Each number is 500 + 40 x the weight over the matrix's rms, rounded and kept within 0 to 999. Layers, rows and columns count from 0. Numbers have three digits each.

# layer 6 MLP up, 2048x512, rms 0.0795, rows 892-946, columns 384-511
511456454479459548526487485562446524531503479421445536439541494544489596479528442530558465518438542466514478493529520490541527547543511518543536536468484582524415495507498482522467484420506573508468475549465566389443467476509515470506470519568484569484469508489508460533431480488490433505466443507512493563558530553457538481517540462525516569531577526480470494432501403490484491477502
528510475491563459482560493538520487441494518499570436487579465543517491513552505513539531503503552517453517570480414547568430469506474569556510452549444475489503444609541525498505487520454511472524507420513467480440473428502596560504462526565482511494495463463521531565558419469562486473500533488522565518514541557521576479514484457472529484385596549459540472525446483504532554516513
416461469488517480468549540480535409405488422480466460478504510487536459509526526515528485602477438529460448551509489462485477480505486502531551494451465532482563501439508483480502555526527428460525454498518580525476534459500563433516447546460493466523487458547541531498518492489557460488505533442475504524422437437557531432512422483485482513526510526473508482495480553586409489483464
530495439446492491465558502583521430459502502513565518485502514489546508482509532417476545454510505548543541499542505576501550527470496437500483530522443565507474501544542503530532427508582486503518470546501445550436508458508558468482605403513506512474500549552494499544468440480569387503492515532514568511440481491582493437489560484420444472507505476479485475486513482505503525513510
470504437564517430441394482461506503616569526533459490526422571472544486453489466510529557561385425486470485446533495526457494493573448498453516471544493470563528462504450500541482534460508522579461438483473541505435496569473526520447524489577437430461509518501525481453509537543501494506570446465435571469471540575543480437450480479491473615463467444511491523507488566485528470548492
437495465511449518482474558487507492456505499503476532520521579423451470511484479488504482454504538527478418408535497506504496535495487491566510569545500479535503533442510449524532517458545472469477504501563496487485572452459530538510532493487524487508464469570508539502528537573486489491552460482515521489479519537487449461500504478549520468501481444508473525494513499475492523537501
497508510518428538490513477495499478496562500500516466564529515512529537465601512470572446451486497500477416421520543556528551487492479489426444505506504508459481486460439540584479464498469471533518489572546503484537569457486520531435508497495473548467529492509494463568440423558407534521439494481496476489415478503545528458491528440474463478502525538511474500430512478454550509544474
427487456577495478499491503555569447491448462518397426483516565471502548491491471499497462528484482575473480498455541520568484541461477571501447458542609501521518423498478483572483564528559493514473514533535491514485527479516476543448529505471471507447546542500487525462528509605433464550434458525461482460543465443592516484464534422513444465450489514489471420526505377466472471513470
422536457458505515508494545474529502552504520498480470462504501567495464455492446537470548561499423482553552437474482560484511457512535525588519485565533491459433521504480453459552402484550514556459538484529498476465521488447437535482550502505509568584493449478514501505468503515457621508537469529501448410504518510456523507442471470452519443489483458502484506511461482396455530555531
578454511545524450400526468486508501435579492493530496431454495522447498384520541501493500511613459505599441490513485549455501481550521522466566516455471535503464560495422503474495510445580464549614514504563539492453463485495505500532535481549463487454557504469498510471501491449456477549456483453534485535447509416425453527557505619507474504456568476514505430473485423562517560564507
468549477491476460475462460451473456444448499496538529467487477538487458507442573501445496427446437515511501443454510494558571581457534493510519481489435550549467483534519481503406541479401489468522389527461493567513502587537471528573454539507618482511485500541518401522458426469405438502590504533448452543514458470543415557506417506519530533535586531463453478474443558562551576468524
444492439461536469529415450545529512501518496499539516485449519540433519530483559416491505518386494525549438580529490458494533505498604428562483501573485488470542482541512465444544528479513499532493516498612456412483504474461512481540504476455486501548565517490454492515528568577492510486488505501490561439467486487472520460423422505522476440565484461491511475437587409461529447492599
524568453489551551521458513466505512420478530519486470485469517524498475484460493527483550446483479494469469540445499526405542545470480448448474536500453537561429485490475490491468547444550511488524481513434529527500551578479563459505543486474530540448570516534448469486496448496494438559475465501558522511466572497522515471483424468496548566465519589483473454525509427493516506475490
519463437483490532457468508424543493491565533540523492444534498560421449434451513498497517549485497500479539566455577463461514443451485528428441562477491452370605478532518485478515479558531478475563518493454512462545511404520412546474504561551546509506477478534461528556498455514476441438490546461464422452469522500499525554596511541528538448626457573538436521436455525458504487496500
524513458494542588525500548440479520488516502521485526519492520535492364443513487472519530509540501498451485482464552515608476491532479435505431502579522464485444470473477530477491514489497486482559477444497546445496419518513489450516469488522550523490553482531528481572493446502471487516550523541563519507524493493504548513570498487510469504528485553564510488472496546533478490511510
422543557450531487526452542468423535498463515508450523503499488540445486466461547507496470498482499519456455413499473469473534509471425491522518470518576438422459477554593480503504458436480468522483490526522473534504506524600544427483476518469544538547453503466494502554496521543540569409495560533535498514524520528468507558508520464531451505502461525443527500520521445576554541494513
557603537431527437533507512469518444559524441589532497454563472541428528588519477500518498429549547550526432565530565459455496520462514450516533502531421419459580477463473482490466512526537499488522494529533543502555490578522478517548517509485490540482483522546560445527521506484482501557521449475518510435496483492430486528466493463610465523520574455466512441524533518525524471570532
549473509464480492477447472524543493465468463474553440455533518496504517488510492509521494522442560567517482420501562479494525504511551514416508448551499556496511509388489439473462511562471528503548465452481501456401450454463535510479407456484527511554485551593519522414528511468548449516519532530549486553420573516542483501486463458489486551553513441548523523440488581579522578515520
491518520581525530465557539506512477554482416472513528511535471509536572472555504502518458443519471507519516534564510402538496535451432550456475503509530503471519441411477544474456555549469548480467488611482487498511471499471500470592558466466436462489513526474532531525542584550408492509496548503521512493501514479461528525477517478499484459518559467509469535454385533453555571405548
521510595561495537511552453519491548469515511437496499484531580437494453559441497503486458474545474479494511500531455506473480544534501522424502430491488413496482467508462533522471431526514402511507491464549510546491582516383487594513477460438493497463443540540510447488532536495424469470540494490503509550518482449590412456501480479520524469491450535478552449528498469548494480594475
560483484522513477519572527455509568564546469496473543556530487536486549439400518473439561523488495508556527464488507526432502479451378445516515449426512483478494429536512490597458449473466507559580401540498529499511403548535469507516487466553534593528523435485475459525505451517551503504503460465514529492518480496493472482497483457506432482522543550500544505468555510579508496459471
508505487465484503518534532498450536462553474576476506448515506503537497452444484519593532465558531466527558502528479529417514427453553446507543529489478537499511489419441459506540490516540514496489494545531539393472502511480488500526522499469491471543526527502554508486535458493528483526432533552452509492532519565511569425515528502445471495479427516533426472495480454516496559554526
453509507533539512444503526536403543565515504482499582572459543453488521472531439423503449532503460501497446531490432438524475478551553556452554502556439582516520474572545537559471510502501408529520528475472530494473536499474544560582570509443506528557579505476449552450504521556534517457527542522506550524543477540519454509410516497533486503499559476499418546509423554492597515463481
491503500562464456558498520541562469517543541538535527514402453526517501533481552534497476497550481441474489465523469487476536478543511422533589487473475521418509526480487548540454512507591518555487488495480499549531472457497471554543509438523559480407542496531469410493469506560465536554530503502519530537387460463461484552541477524514480518568516557487536519472448461559539532555469
475484527560481505524564411500585466476439467559548388469581527498489481508499486454518477538417516440466547601476483486517546424543523494512544465508536478531490508469505469427491554488518473545454480513507451526496506510460516505480499499522568575462553463502542567412477454492469549527502500487513472518545518502482476484507540494482510524451425477557518500505533483431454537535535
480541536529560555457457490490459526517464470458536456527448523417464510541492524476531482488454516561544486499507470448476493567555500507535451469424494470482522505498517495515498511473507503512519523483532435523521497433496498491495482514521484494532496485530507487539530457471468503512434493471436559493464480592554465501423507448489526506490511600469570487547478459571515498446468
513421456491502528470424461513448528521446510519521477537525533474483563491447570432496417512539483508520520498510516487556521496556461543544579492536448539455487476547496433578462540458431489552477443510513499494478485510472484539522495461475485485519549509434514428524509484469423541388479498499439545502542484565563486526465505453483477553473511512420484501548557464493564500449501
537505449530461462530471570483485549552522449523501503433473549468522492463478550484493460466543539505485492522530511443504489488473515487482435481438504556486477497549472495451500513523425493583477482456488544514512468519463469449457508563438458525564450468491513496499441479494457495518526481523538494541475543451559547447481589516479532492523480474454464547494470522571534594591568
483504474539510528514503463494477505508540463513444574520539467501518533517537488494458521508461499587514475520441527494482511524485501495432539515544507448471533493518462446534533529540506507457472552487459474497509491477441481514471517499508488533450511545433473516470474511544438528562531467540474486458567514533538493431533525491450466471496459495498434481495476478499483539504544
556527481542498464470498407463495482474487537476395488511404575508519566461531504485480527453497486476502527511506522477457467547551474423525504489479524492582521443472519461452520463529536483497464482551443586481544500589454573488555443531570501458471396552516534557477536484508568533580473584508482449418525489513483473549515396531546504536488502525534473579433527471520499491486598
486499490542524521459494480423482480434628475510498450504430518474457499485527505503448482511495563542473498534519546485493518491478514570473568532491493489460524449536506527477531540443549485509468483495540449468536506525450519459466506528496506454627436437525524456548477557480498539429555501457502481517491515468496536550570537515538503485464499531446529492479542504570515543441528
447529489523587435434526519454523519530546483546476499529506440521481494504441531445476481543528564557492451568494552564475516522461526454474525496452506506457571518591585466553557530492510475500485475468504513499479486494491486525572564511561474501484510622544468550514474535535476441527540453519431524510570426524532476512512452520514536469501368508494465549403501429578543537491456
542587558485483495469486493511533575519472512498512459454509500488540507439488524434514509496458533491525462572504505550429481473411377533528613419512491477554506471604535460549435518438485512509431424468536481501529532475524467457514511502471481511450491445538491472450505462510504501562459510509487536455445498526505514506463520520455486535562446424532458488469544440475529448565567
504545513498516537527479444510474495472498463479518516519525434517495454566481538489452485442503506517595473604492507552548482554476544458468512469559552449477554449570490464458527490515476448471462535560510524486529518471490523479474497492471453529518506497494469457525522469575520463501494435419439455448585481454506503540598465488429520467503530520468472495494518437574501507528462
426442443576606522520503489478501552456560483511514479422550540540523516505474447479493448495518510593523463527486429495506536480478485511518499512530460447484494468550468484549500500448492433433548485496505489473519452542516494405444464494426484456507460436564559517452525511495502443455480452476436562549517497483508495474496470481486533485438502501515561433498468495593537471506529
489437466490460505506497523458469497455507459597546502506528538542463510531511523476430417547453434538524544532508540503485561521504541483440512455530515419435481520522502510528409510566536460471494508559497591554425515503486539445537500499485479580555479439485496528540534515500612490511476522484485410507405533503512535532520510495510507590518494517511515592490458505553474538513445
487549502511485401448504479527505448458564481489505447498541480425473512493488521436592527469496541462598564512481562554513466486481533489513529556483463512485594450402463485461471483501560511480563503528524491564533510483439517531568547510521502508490555445433439519494462475534530453609514539536490542559540510468521477437503445516548449454435537547469557528545522538567528493567413
580438427552484494526433490452491586497484510476523576580469563442503511498547514551560469472549544493523565436467527517542454572529530502478524549585510468498525509484520447497532537513406540463495427556471510440498463503522401424484533490453554526424459574471476530550544407505465495535468519533463519514433464519470504420560485445531464429534461434491505532538464490484505540489503
581574514462571457515506499481403561482511472554472533463482545508504491472493470541473559482429552522447556494546522506457440505496546489542528486509456489497479519511524510559463495522488548442535554464454522532470515536412491489504483442534464499528483483497573506547579505503488496473475555548471510529490458562491467532517478559600500508500527502585446542441527468535474443478437
540516478430497453564544567524483473479489502444489565471463494527403544519532493467548430575487489530527482500538496477452476466594559519490467527485511526486477446457528545578485507412446468493518400454569508428436475476479483533502443497497504502516515471478523517524533470501463490456471530543543470474548556458536509498472567480492507536510470525516526545519464522521554543503440
467575490533512482439460483465486461568444414547449433456574545536478495482444551459509449461544481477529536504524454520540447472520539476527512494508542550523563469517541539521442546563480484454544499454478432556500516520508512552487568564553495486471544491490495467514454496537556511464488427521539482470418561530460506486495579485543523464484440559442526464507503497491548535517422
518491575559471454512537550473525523494490443526448515516570474472436494501513533509498484495517463520504452452479530388490491576483455440452466513452412536471506443527568535527513460482505488568502644500535497505575439453512477483494592578544498524519490528504570458498501552477462463462478502582540393528502452534452510466465466470502502568526556466460511411458427477439522495459544
462483548555516462469476443557547483477455565508486492519488543531547507498497466493476476498547536520455520531501496519508513481526570523508520528418525503486498497550507469530451498459494618482539517489515565429512500563518466535484494501407533516570549479525506508542516464493539519563501447505463496543543545445477533458451494554576495476502511481465499521424469501537490524556536
527451486457494477566497497540509501519488537540535515471500580506497511482481506569569468520455474545453515568455484518434524427501503508536503460513515433510513440568449565438535462442558464430486521520460581459446482514575519453535529516462491538525555410505470502443493515492518533528485517589432442445512476461424531515523518515520473516454472514457507491502535492551414559537493
485483530447469497471467527582457440418539510572517493465553436438561498552532538408469411451550550564589500479560434460529465477587577546490514577495506504493454457511472492512528457488487467445471523476564442493548520493466516533477505525568475534560430507440524471531509495512508484484520550566446562461602502509534458425510470381492554531541486553512551535557538518477506512490545
515551507469490465506534434529481457418504583505486612565503443487500556583500452462484489448414504472478472542502491419561480484484456481519490578530467539463534478398566520542535492564552474456503487531478456508414594476519430523528488455474490467524498558528548466499502525486549551490473521474565576591532459444507567485489511569467412425500447600458497528472524536546534582492414
541449447499515526484510450489538482534589512521495430519511472496521470445567523456439494525510527506498538526513539494462534466524510434424468506520525507509501484500521515548500393533555553558448497541507548504508521459488490468501524455534506446488532511534491559488435442436504483548496419438559512529466566482457483490487506534540521511575460516510497463473527483460455581507471
510424521494504416496471449488491453494545497513514494472477476511507553444519494469551514591488591535542451533537543478521572517462520528514491490486507568507497471517475536577486453460579546501528498516463576500494533510531472526508522546468492522524491517513502489485498419495486492528599503448535519525472508483505465454494479457502469478519476525548474491471489506416501453576552
520424531437498515465605547541513585482488510514480441487554450494470547533527467523522510549553476444442534523455506468456529548440507559469575510482504493543469453566500445555496545560424496499471596455549549454505555494407429474590538459496534517540458499453511471546505494548495446431530510485572516510445488484498513490524526538512421521503482478498510517504472437561479528545574
514493516500567489453504582524462482521462622503516528414446451505474500471485497524443498489490493508490578486477408536519467483481468478449584502522451495504542510505521567469482579519493526556477480548547454535502499515539486493531474513422492488526511488434441453406436544548474469522481519471478500489494499557462527467551441521514413472439449563536529491542475522475486522426529
452546518477490543486557494535492523496568504505545515532496507449474489493488491513434361504578476584493506498535453483586499520374480443557492461540512543522509476567493574504510535519423527520544530488513489506419525516416484503529444512474453451559532526477532429501493559470561446547512444491436569453466432507476504521459520547479473475471476432547455505526509491513525536476438
537479450465525475471588554547451519503567488445562524502468530495570474473497503543510541516509548510572499479444486426507547550499477517543476479444495502550567566480552585495495512521535468500404462528438471482512497525506567448444520462523537541505473537541521499481443493423506467519492458499499465480480412549533520523549568479538424490506536531495460536597505449542451500454469
516492496497545464495433513491497484492512500463520527470558528526464498446556513433491535491517496590458583457553491506425573412525479554488486465486467530469514476566385485440549468496465507523580479477502542430521511528465467568517503403559524517565511453482513462470552463473481613549522525420541502529460511537538445567465515456448508452535435461485549510445396479471478473490593
536487476501464491486558546445534515541478528414493505403537507490535509436495437490527565525576492531482462518468561560445517473478486462579514472542470493511451516519448486500523456462503443501496491469499547542482537561491518505533518468502465461553506461478548503493508543475504569525473483444568502541510513475524429416527487519512431476523429542458523526472481506544482551468500
460476497523517572468515512446526493508515432484530457488546512492499440464553531478502532468508464476495517524548492490450467489492463471481537509557565548526473436524578431525518431533562521506479513511548554480508457533471533562460533485524512467475441536454445465533437486532511435515532474553484547428470598516530507469514575524532478463516583474496488475486508478416486496441529
# layer 6 MLP down (transposed), 2048x512, rms 0.0963, rows 892-945, columns 384-511
506442524503529526490503582476576455472482485553459528554465531454582519539501500508451432496494503450552462444492487514499549521515537529463495463535546456495450450551482495480458531529548477519505477449499551496547490474445488556541541499468520505508511453502476487529537477465533585513537502446490493510543491496489501475417504441480482512455479505520546475522427448523561489494480
530553538568530442427456429473463485587465559497483493532489550503508478602509489513448464380497445542519552510443438524563451542449485522525443534510406472609519490518526586423443475431456485511455550533461491530533499494502520468532387548507493523437461502490476501436527455439536570483560469531525523500357516473486545446483493548455458473489460422441477477567494518499509522545534
444543499458461588521536413489517488429477487461505490473569445541484388462481513450578516475507443508576530509449562469479465507477538454557503524527523558428469468534485568510482500504486462495478504467469547524511540506428476570474512592480580540555460529549477471512495520526465497487430511475451513510522530469524463477465499496502526563478543630534520513518534556569541552463510
519473485489535490482477490493537446501508514494417495480492574492450507456513521507448481536530469470481487453520450428440455547482582503508516450454567514520548537481493495502479498557403508542488509446505451462536484591539503395535480519507397505519582525541420449525527476560563528495516523472498502480519566508488477522446435584556537509521457574496500468469462456493470481529523
464510515474505540430516502510465488523398498549479478468564509517515515553460511478465448487521594488457548481618428535465457493475530536457514519544497472543530438481501486523509493527539526500485502495482532419492513477501468469390528579446500509483480562445454477495541463537457466504517543440563469508501480544516522493460458534457486463484537535493544496527487532445486468522496
568452508489485425471531497538566487542448510439545511457500469516540479487514513529516505498566536508502586510501489522435494458501484490483496490533465475482512457603448476510441443484470512524512487411492505561524452482510458463529464468494491548423484538384433406520473502449541509505476534530508539452539475481513528514530468467469566527489508555538444489509457508512507442476521
478532493456595489544470491513515511507481474455438434454464466469481515569527483509456488460526453419525570538452523486444506493493548516513531520521491498521508498466475547511482529494489447507579545534521468479526490427548548455509511512513456496444576541498521536467511436455573503514502499503442512423514566528504469506456516530476527460412498460460510477488513499542524543462471
529450537514587476456547513453490442535517542479481510430570542543476497491465591526527457571482479417541457481498572503488513442447498465443527490577533516457472503511431438492610503464509533524573466492523503525577437566481464515495513565536471507392505465489520469556549498526547508488529480514485476473499466525472571491505498542519472518469473450488498543491461451439507474470463
560511484516561522517427450496521474449609519457496475474513491449475592512528557465491502465593507491553467509515451453468542557456499437439509490475454580530593510536538517458466527521453469416462460451567570541515504524530514462503436471467543529425523511538517498464497514550472509429491502501489522520490433490491512514557510521486507512524464494489518500505525521453475555508504
423491502546544492456541445469498594537534564441522486462452530511485482529455555588514485554570498455455473544465483460532469449586519532531494545397536455482543566535483458464564459487596467558503429463435411461478551486449543524462493499528439509518536444459457524556456476453553519457457492474503537528466618525444472462479578559549471464511478522531599510421488484419461520497469
466502491469475498451482558482423527514556461544485484567487501402547455544498488448474503490485424457459460480500489532551535513548437441605581524473421493499471513425523537539481496482486487415480460473540469531528437399580436496558506522463594520454538491525446563438572524521473511495466556407460564485527518493561548503473524492532520515546502418527514549515518539453480531551527
550469502556517618462612568436629499479438469484565477524526450488506536496522477534507532507493485444482553552484551525483450523557517483476471470531496526527477461436489490498487501515474470487373507545525534536538489536486457495568482484484559593513508482448433489475476440645488531529519507387475512446472549552447506409455466521460558580547374482446508494487446567436463507491495
496458540519454445490510516461488565536506465520497491432472492515532455501559510485488435529525540571490480487448551537565495476479548556522510495510560459515517525486505468482494520516449453493515497529510526411504479484491451556479487477507528517472434470426443511489459564585523489492507488453524527530535468477520494596539494528491494475552448448487472520445497495433442547515492
432621541411502490542544513529517493488461447507525479472467522441469513553481494515486554477552533506550478523492502494560460524547568458531561460486506456516404470458523572567517490543498552468488437531474545491551489488480474475499525485528458513496397534454537568486474442497508528533470435518447475497490516490518549567498500555470442519525500487582512535501500475533457566461502
511513453442494501586475506476508436442492479443511429465444503519443477571472454517500522485497452455468502515527478514425492492440509501566520423515501545432524481475476503520502551474522531447506497427496560505477486550469509523519507535529547498438566590404514510525448471462553495558450493533528480449567544548511528538523521519508517508567490465533523472524573499468538472538528
462573474472513502467484548523515513538513502548542540530489475478532431520490464501498460467531541477451476474481486543480514517526480504488502508496526540573470532502545504511492487448531485534527542494496500521566416476526469402426528477506496426494454536488466535410466556504454519527528585551474455485505557520485517428473523541525460435553466560541551498468509506461487518467559
565523499491527482502488454498514539494536502532574490518483515551500471496535510477613526482522511525561602484529533482447493550453499493526525443469497480500486522473469443487565492535520416484497508540507468466522508536448456537499516449515506465530486574498541470493480554443452534499458572503462493503505447476440560509495533492600539481539524467498474484481498568519487440538454
451457516554567527531543535570546608518550484619442503434478466537564422511505477480523440504494481473526556512455561448444511464509554554501476453516467486481431560545546469549589524541487506505515417509522547577536481512469488436520566532437563504524532450488489419467456511472456468493475571494502526466547534543480380589463520455437495496496490503477449507490453497461525505521510
517458480465575423562526462506440535500557435533472382425406494481475454492444481555589528520537500576486530541496503470537535534513536413573482510470482510470504481485517515537470510491526491500510496475462534481461414465467472550483429481586441521562581500500490488606535470485489495542527511482500512428561531459436519495522509479503505538512474472546515485410516477528527450526522
496563485519455483526555473562478452527547471501471448527483472588562480422495435450515473529493560562577515475471514473500513529511568541489451490543453519487426548544480473499516596459502496501447554450417472457525426556529465555462559550468539494568531564583449447416490479580495472556480522504516538528625471443479567466463559479490491453567536486478451479464428441458461428529459
492540521545502494499487543507447470471444446483444472497574442484544553501491474480461499458508504525431458517471454472530512638460455484502577477595459478552497499463477481528527564538540501513457519546485447547462502437543495550527478506531529531456468488526448588503524475473438516518516544448564479435571490485497523379485472445544527422466467543441491461541509514549477499558429
600481492502534502472578460479471473460473523530514505460446571463563502537515420469508522403512499487410499500442518503480554481525598542524523511504454493487481479499485530496485525461552507512523579457526490476505482416521525471498502467489502492492526520537494526501491459497530515598515478525572501521517503484511504479549545455512519500551592450501551484468485418525497531511490
535475492467472501546554484519544479528486473460469512513497476508559422515480517538489515530527517505518439473397470471482483536573467520446429476556472517500535461464487558473531459515501478487416562467479480563486495503505493482480463545451546535529541458476521512454437546568467490474553507574520507563444500521551512524555464441500532488454514517458470488440480481515406541462501
579509442494483509485461501499474437531520537516410459512573520560461551472539502477518524525525461502483445528530451517542491490430499462543457499526450502534481570460477536471563481520465523440565577493501501452445498516551560454466479503434401467483444437495508497536454483564474459454483484468492414490505533465503506535519499527536503457494462540504503524525517492487548535582510
517490536474503460505546509471527488465510447486483568553512482499473501578430580495477457543582489509455450546504471524499567541444472478484440535485467552495541441529524442521459445514455536467541512484439482548507488481525432521472520490453519479538470537476522547564488507506563494491466548539533469544476575530478547517465518460473498496494516498492491564473476419487509492440515
461522534498522485481464526471484495522498545490526526510549457517549537539545467519485567521528558512468513487482534453422467582519509475512467600469468531515506477505484483509482503512473463516539494488506425506461511468501476497558545470545483509536429495478567463448544489510566505557548495477443446557443522465511493466499477520530438514541431496503524490511549529410447539541447
522504474418515462485552524547499479453541523548484507533488449470452502519482518470569498464597536498497491584511420444496539448458507544484521487543451495502537521469555499513550447541493509477483528570508469491448543580492526488526510526519507410465472550528509484401432469462442426545501523569438487509493608484439454518478485538428472489488532472489529484532546441570445523550544
423447493503490584565498483508534478466530462576474514534441474473498482515504533452489525491515459487523506460509477426506543524514490540481464461480553530449465514509492484514518544456504533440480503466458518521587540482515534582496430490502442528518446436541508520561501473476567456453499437525461517460525442457464521544514517556551558504481547518479550475527465479520579533575461
508467498518520468555495540510467462531503599505501423479545484481437474516546467561530418514513490455491522529512503489462461506489458523526525516425473540479516431521561518514492500471584518480468454493486511522488523547571530466503512511462481478474494424523517481516520522521491462544516529533447522479585551479497494537437498478499504502534496532556539501418500463453496446499471
465503488520472518567509487539506479539600511405474524513525447499459473516540488555432536520463403567537556530507500443436478473481548458509591483423462526512501514523457562512488520507544556455502540537459511534370474559454544488486530442535450517538493576492516536488562511485489541521600542501489522534439567418510518492515515560448467619494569474439475475534471535468519593530458
476517559479599485478481430500518480485468515524531463405466508473497517489483480470547493416540530517545517540534533502436544474471433489493520425504515532506445501518463512525528565534498481520567446503504546514531557545518521498519530545523497545538436521506483560484535538463493551452552491607546538449540522532504479407501530515529531517474532540526482438496444556498492510477551
480488472525452427503499513509466482478555515554463499483522463521530483553480486517507573576536536573452413491522529567552444399563526522521551549511492462516473531447533479554522524448539539541417584435475507542519479520461415510542500537462474512493462558432564483538507545464547491483509484493493520506533496461474543456529490509493559513491482498513498485502514547465508490507471
523575545532474467466462508555457477504491497530497534490521446523537531530498456517524504490539524462549498490513493511527485525584398543579424510525521479561538451392497560433511446527517434455482562395481524497516478485477504510547561544544461569497488568435537468513523544517521520534429440492454475536539483524493542431477455450440488572520492515540536516487487537513512542458483
527480533490506516486547579517473539520537537505489535484421481474527486507511439483566511577496529503439511452490541499526524522490465526545461527455457464455448506505486534493554540493519481458547506460503452513465511547579461555515513449622531444481508540540529514490474481500486484545496547532466526541566537505505471496494557478516468535526470508497468501489511557472490527473468
556516480479546483521515558490443513521540458527433432538549544516553510523474493472448538520531526520459550603459455520424538481487496506512521554544567524545495500438524467520484505418497449476510496478520462513445507506474519477575471516510505441496449545616483510487537517503556476474594495539572518483451481500413471483481536578493507526526554470428543498525459510515527525560527
538553427532517518514462477548523469525529490443436514463436566468450556515530472502556436511500549442479529547565514466502498508515529514478476546514532523435494512467426429453518492515593519448537531546464570476476482465486481549442434553410482478478486569471419483529474553487485490563503471474573471443561463508472504454540482460543560426528505438512525420479526506561592536466480
501504508484480602497528516494484503549458509536456529495481471487496458494549468462472424446479553564436447561466470463481422477525496483487476504573527418490437515483536511432480585509516529486506478510452524472543519524503468518517506554505501379471528532526499543456506556427461518506524524460477527492560461550468432544468504500502588470520530509533475420490535496364513480485501
563508515427516542495579454489425500539459538490559488456532491526531503532463507495554573535465508539474516499433514521480503431521458464430489474411540514440367499508468494458503504498504514504523510565456526545417501505454512514459405534544557479512531470494445481497500458578473476506519491489518488496525529524510492499512528544497517552471490466540564528488554529524422543501514
516485511454478538486451492473544523540547485495486448491495522508491521464512484460423508561473451472483464516495534500545522547511545524502585498519464494484498542579486485473521441492461481505491527542499472447474563469527453516521549446541509486525490539473518502442512502519487446553475492467572536558518513497455497524489464521492504429466477489520532550525502514513483564553522
519500469469524479406396500493503548449544452516522436513471513452403569555435520542568472511479485453463526492488503453514479501533526495502429478536526455471475500452491533444559532417503566518534550460489432546464529550551514561486446471510446488518492514543543560594516500424463534491411489557419474480556583503460516519437520535509543490491472468528556489399492537476481493451580
559534428493488531508523465440476551483557486532532479464491526496467494474484471410527460481519509431492565417498505537412484475487500511534524507425556550415503527549474505509521478450493518499461560522468472431514504528536566508540555462531516538522433506527507463472460498542445506461528517477535462536535474517461552455524469515470506445496496464523551483488505553511504509526561
517503491504499507562507571453547589548531533496517506509558478534538512527502556497478566441469523479509497455537536463484527514461547528505508552516505520541511525518496506499519479459561480491513462536516515469532591565512402443475527527470492509546488484535554513503398487489582442472589519520506553463472508479466487465484550458514493527531492411460540496459496514496486538514585
534526552540481541484519515569468471553506527452496449494475420516515533514486526505549458500442562468484491466516513499487457527499502475535576473532446526501482505480489480485509438504538468411530521467530469477458544485453540543534478533497516511488492506426495478488502516428472512494514506511527494559548507542518450522506476433503422582562446583458556455507526547548521503477400
513498527506554478505467526499480423480485540488537480476554521462481514531494511483526494406465492526434560548498447503534519465486495540448509499518469442511472463509482494497525504536542486546485558530486480527462545483465578432530497482581487505462539496539480513516533527480518505515537532577562492483401494514517596473516507504569416524510501465549549401437483476515510432466508
460495480600498431506485452574422559507572471435448562532525473487507533526576421563505504500446477482500522505537531550516569522522523519518495420551465452523533603547451517451477505528448449471464464525513497515470552482548529485493532532491493484497511518487478452516464447468432536412477547559491508486551493488497496514513527487508505535490531513546544471566481441552455505492472
482466493479510567532516489477544482523465565461494508539489434465531531511509519531464515516483422479494498512475577530475411473499489531427545565563461501480491536495579499505487523507513464516486546558495469466489480497498531550493480467475452510485508449537446462482511530496511547461554526402508583420524541525488502515515565515534517490524474544548538482465489478474515483490506
526531481553427454502435594540431475475535509453463536441453520554523522530425487488531543510485499452504509565554431543448478545500427550534552507506511416532462459462474494416495530479480520491500425474524497534436498503496513517523487509443421486488501485543494463521485524501519519492498537591533474413475435504554525551573496528583441425572552534480462484467564472544537414471606
441515445503430545576454540511445521542547517474449567503534447554611556450465376454452527478476480486566482466496490493587435502522452581531476449474496416539514549609486469496484515512573488556486489548549456503470540475537486490478568455531422502395523499397501498507463522554517424503528537500492494459533520471604564485509564504512495543470482434500520455511504480459501497535540
523564539535475465494482507492549482515427518375555518473576573489471519454421551489462575475577573433469501502440529565508482452516513507575471471520552517519496452527528462518525518469558523468435478607536471527533509482497468493502496485497540514468522493532469582457441516460558510555534573587469527486415499540500577400481512482485498453471526545500535524488542570493579564578397
470464521446471486521515478452562455499533469514527532517556538515492519456482483404499499482462511495537502478452521609504516515421502495452487507499559542451501574541493519486476441527483445543437480491600475525529486529534491479458537461495468527474465541581525587498555427488479547445456475535545512477522472455527525518540488474577511515439495491574585490523452537532415502500529
504452451480503434534460475514529467416466433523500527489503546497446464557507489495507468456527457528524552480441493487400455541518534513533483630476513532513554436536427470486454511622481447485476481527473464466486514416504594527464492505510506536391516474518514443583552520419505544517459460524466479455518508596465449481607447587480509476527513497462489545501526499486536590524492
548549540478558493474470513457501478516478560511505490501545573492500562498547474510501453447534521475462437460490467565524408532501509506520595513486550494523438501492496524481537514511456512461558535457440516483536465547447528469489434526471541550492496518425478477556444513491518466526523561498505593497541576458485559491461473510494544528483527493544519453428428455546516513606483
546460505519513493519539451507514512496519490545511527535481465527485448496437547511492478429508540492555542512468506533491506559441476532437519508547512519478502463569484522508477498491556527446546538511577509457427542450506570578557438492465504472512549532557442507425552455502455534552481456462517507471418445514501449446490531446550532517463563484443436518572544461499505514518462
466513449512557532476424503521486547480471520527520473514494510474495474562545499462542499444466495419469501510506532427513474502499520524493528495490491485437510532411508555453496523498554476500480522428512554489539522457471485450478543549391542517469445421463464525457548483489533489450442510446527496560513488481537544495510459441511482448548476509530528482496512532555555498530522